Each number is 128 + 32 x the weight over its row's rms, rounded and kept within 0 to 255. Layers, rows and columns count from 0. The size above them is the row's rms in percent of the matrix's.

# layer 5 MLP down, 640x1472, rms 0.0496, rows 584-639, columns 640-671
size [ 99  96  98  94 102  98  95 106  99  95  98 100 102  98 102  96  95  93  98  98  95 101  92  97 103  96  95 103  97  95 102  97  91 100  98 100  99  94  97  99 103  93 104  94  92  99  99 102  94 101 100  99 100  98 100  97]
[[186 163  82 139 154 149 102 124 128 161 137  96 155 145  75  57  92 106 179 180 124 124 127 170 111  84 156 131 255 120 144 123]
 [ 58 131 107 172 154  80 101 120  99 166  67 124 142 147 143 161 101 119  86 133 141  87 148 123 159 132 115 102 147 165 137 124]
 [106 148 135 123 119 113 113 140 163  64 147  93 190 103 111 100 107 127 170  95  96 105 157 113 174 153 162 146 111 148 129 124]
 [110 110 115 154  96 117  78 141 117  80 122 199 106 178  87 122 117 182 158 111 101  83 110 155 155 115 137 141 100 122 132  95]
 [121 167 117  99 184 166 193 124  92  75 120 145 110 162 217  89 100 168 136 151  78 123  87 148 114 111 182 143 156 191 139 106]
 [119 112  91 136  53 198 177 133 120  96 115 102  89 140 117 110 157 196 109  97  89 167 114 115 147 156 174 127 161 109 160 120]
 [138 164 141 138 122  91  86 149 124 124 105 151 155 119 125  87 114 116 136  99  75 141  87 111 117 116 194 140 117 103 108 135]
 [160 163  92 131 167 155 108 123  92 104 145 126 168 162 130  45  98 141 124 171 124 152 181 136 110 100 172  81 131 117  50  98]
 [100 163 182 130 156 171 134 120 149  82 134 105 135 157 144 138 135 146 118 134 204 154 120 131 114  98 187 131 165 163  95 158]
 [182 114 134 105 152 186  93 164 150 130 155 116  57 150  78 112  54 105 106  82 124  77 150 151 160 174 107 115 226 166  77  88]
 [103  39  93 100  91  91  99 101 135 126 124 145 134 141 107 157 138 174 114 135 157 115 127 104 145 125  71 128 106 143 116 160]
 [101 132 175 125 115 129 140  47 110 165 144 173 156 155 111  90 101 110 160 205  89  93 194 126 128 168 155 156 129 167 193 143]
 [145 138 154 130 103  99 112  53 222  98 135 109 154 100 103 163 171 114 151 117 123 132 178 115 135 169 159  56  84 144 161 123]
 [169 174 149 184 115 159 176 134 114  75 116 126 155 139  55 182 134 118 120 110 135 130 124 107  96 123 193  92 193 102 113 104]
 [110  92 132 130 222 161  68  70 133 151 119 141 121 141 139 114 130 123 157 112 123 134  86 114 118  74 148  73 154 199 144 135]
 [112 165 178 165 156  66 197  69 119 183  96  82 118 108 126 134 148 118  69 129 128 123 148 116 132 130 196  60 115 102 150 162]
 [136 156 189 149 125  94  94 149 132 177 121 133  52 146 156  98  99 133 116 122 157 148 137 118 130  86 155 126 131 156 179 140]
 [ 74 101 190 160 164 130 185 129 119 135 138 146 115 136 173 150  81 117 159  78 138 117 120 132 150 102 130 118 130 127 216 192]
 [105 151 109 128 127 115 151 130 128  87  95 139 136 190 153 149 103 235 140 145 139  95 113 171 148 182 135 112 148 115 152 136]
 [145  64 134 185  87 146 163 161 142 140 194 106 115 158 103 139 162 178 121  79 109  99 145 161 166 170  94 111 142 181 153 150]
 [ 93  92 102 147  66 143 137 121 145  82 156 177 148  89 119  98 189  79 115 153  96 173 170  87 164  86 172 108 160 102 102 141]
 [162 138 122 114 150  91 128 158 108  85 119 111 120 138 103 128  57 133  63 111 132 148 206  63 142 126 133 139 155  83  40 151]
 [138 153 113  82 227 152 165 212 155  88 123  61 161 146 101 155 166 112 112  81 143 160 160  99 126  78 153 147 143 140 121 138]
 [ 89  95 166 134 173 157  90 179 129 153 168 137 102  98 100 149 129  90 138 108 112 119 153 114 104 152 167 144 158 132  90  70]
 [149 211 143 165 120 148 144 141 137 115 168 210 126  85 159 120 139 127 128 150 136 152 147 137 147 153 155 131 117 124 119  64]
 [ 96 153 196 173 152  91 126 149 145  87 102 132 124 156  98 134 166  87 154 183 156 135 162 170 118 107 165 157 109 100 115 123]
 [142  81 117 162 136 183 115 153 128 143 133 161 131 211 153 110 103 160 141  89 159  88 180 131 152  87 133 122 167 118 113 178]
 [ 85 144 139 120 148 121 162  96 122 153 141  82 137 157 111  95 110 113  83 129 129  97 182 112 109  74 144  90 144  85 145 123]
 [135 127 152 110  82 102 139  93 147 170 130 149 154 185 182 131 127  99 141 103 142 119  83 106 115 136 143 109 142 168 195 119]
 [ 96 127  65 169 165 125 114 173 137 127 141 103  78  73 160 152 135 158 180 110 132  78 110 123 136  66 154  79 112 200  81 133]
 [109 172 174 105 145 116 144  92 144 127 137 115 122  96 135  73 122 122  73 136 132 159 194 169 127 106 107 134 194  96 101 144]
 [168 129 168 144 161 115 151 115 102 137 142 146 159 119 103  73 108  91 170 153  93 134 140 133 116 125 102 114  69 129 193  99]
 [161 133 128 120 155 149 151 104 147 143 100  90 176 141 141 116  98 104 184  93 115 143 129  76 120 131 101 149  90 142 126 163]
 [146 126 135 102 130 140 106  88 120 149 140  73 130 100 143 110 112 136 162 193  97 187  97 136 110  75 133 149 118  41 134 141]
 [111  85 138 148 111  46  91  75 161  80 189 164 121 135  75  94 149  99 164 140 164 146 113 131 121  98 161  86 209 112  99 121]
 [124 132 114 140 118  93 159 112  79 125  62 171 159 135 122  55 103  92 158  92 171  89 136 104 126 134 159 126 189 144 115 137]
 [101 156 129 162 159 112 140 111 151  93 187 139 143 107  94 149 134 102 132 109 106 153  98  92  86  92 107 107 112 119 104 123]
 [124 118 156  64 112 115 100  96 143 161 183 128 140 156 132 100 148 159 143 143 109 127 127 166 161 173 145 124 133 141  95 155]
 [111 145 106 167 130 145 110 128  65 160 186 118 109 141 140 184  98 125 142  81 157 112  92 124 142 155 112 136  91 130 138 103]
 [132 181 135 104 113  89 111 113 141  95 119 112  73 147 171 159 108 174 195 162 138 116 115  80 129 142  54 155 166  87  44 140]
 [ 67  90 114 165 134 182  76 155 169 140 143 202 146 116 162  79  94  83 100 161 167 141 125 131  70 159 159 167 125 159  65 173]
 [175  68 140 104 154 122 132 172 129 123 179 116  93  89  80 135 105 124  53 139 153 140  95 149 137 104 126 138 112 129 204 154]
 [160  67 158 112 112  97  88  80 148 178 139 108 127 106 171 126 201 149 144 129  91 122 132 115 139 146 122 142 148 101 144 156]
 [153 147 127  98  80 155 138  84 150 137 138 137  95 143 160 143 148 199 156 162 121 106  97 164  71 134 143 132 158 114  82 203]
 [185 161 159 124 109 157 179 184 157 108 115 164 125  82 149  71 105 136 145 139 178  97 130 118 117  80 107 134 114 158 103 108]
 [113  63 119 148 139 125  79 128 130 135 122 129 173 133 153 145 141 158 150 122 159 126 134  99  97 212 193 136 152 164 174 154]
 [172 100 126  98 108 117 147 154 107 158  92 128 142 121 152 158  64 153 158 122 111 153 158 130 110  90 185 118  87 126  98  95]
 [145 142  74 208 164 141 147 166 114 174 132 104 159 113  73 134  87 116 116 100 159  66 197 163 146 136 149 160 104  93 150 141]
 [142  67 132 173 106 168 143  91 188  91 213  68 129 145 137 160 162 105 103 114 161 129 132 150 130 103  85  79 152 149 145  99]
 [157 149 204 115  98  82 115  53 179 156  97 134 129 106 160 162 148  79  98 106 177 112 154 125 184 142 134 132 154 148 174  88]
 [176  93 196  75 163 113  87 144 183 131 123 150 129 139 143 124 153 147 139  97 151 114 125  94 118 142  65 104  91 136 101 107]
 [145  61  86 156 162  74  95 131 179  84 112 107  98  95 147 102 163  86  84 123 134 180  62 121 137 119 183 163 129 117 137  86]
 [191  87 123 164 101 107 166  81  88 135 169 168  72 129 103 147 123 107 150 140 169 159 106 144 128 166 202  67 119 150  88  54]
 [ 97 117 112  36 177 130 149 166 143 151 180 114 132 107 158 102 142 111 120 123 118 159 157 142 176 130 154 125 108 154 101 131]
 [111 116 157  79 156 110  84  89 112 174  92 135 144 217 105 129 114 121 172 128 133 142  94  86 119 193  82 128 105 114 122  75]
 [151 137  86  88 146 105  70  52 117 158 153 155 184 129 147 116 132  77 105 118 159 146 116  94 117 105 167 118 162 202 139 129]]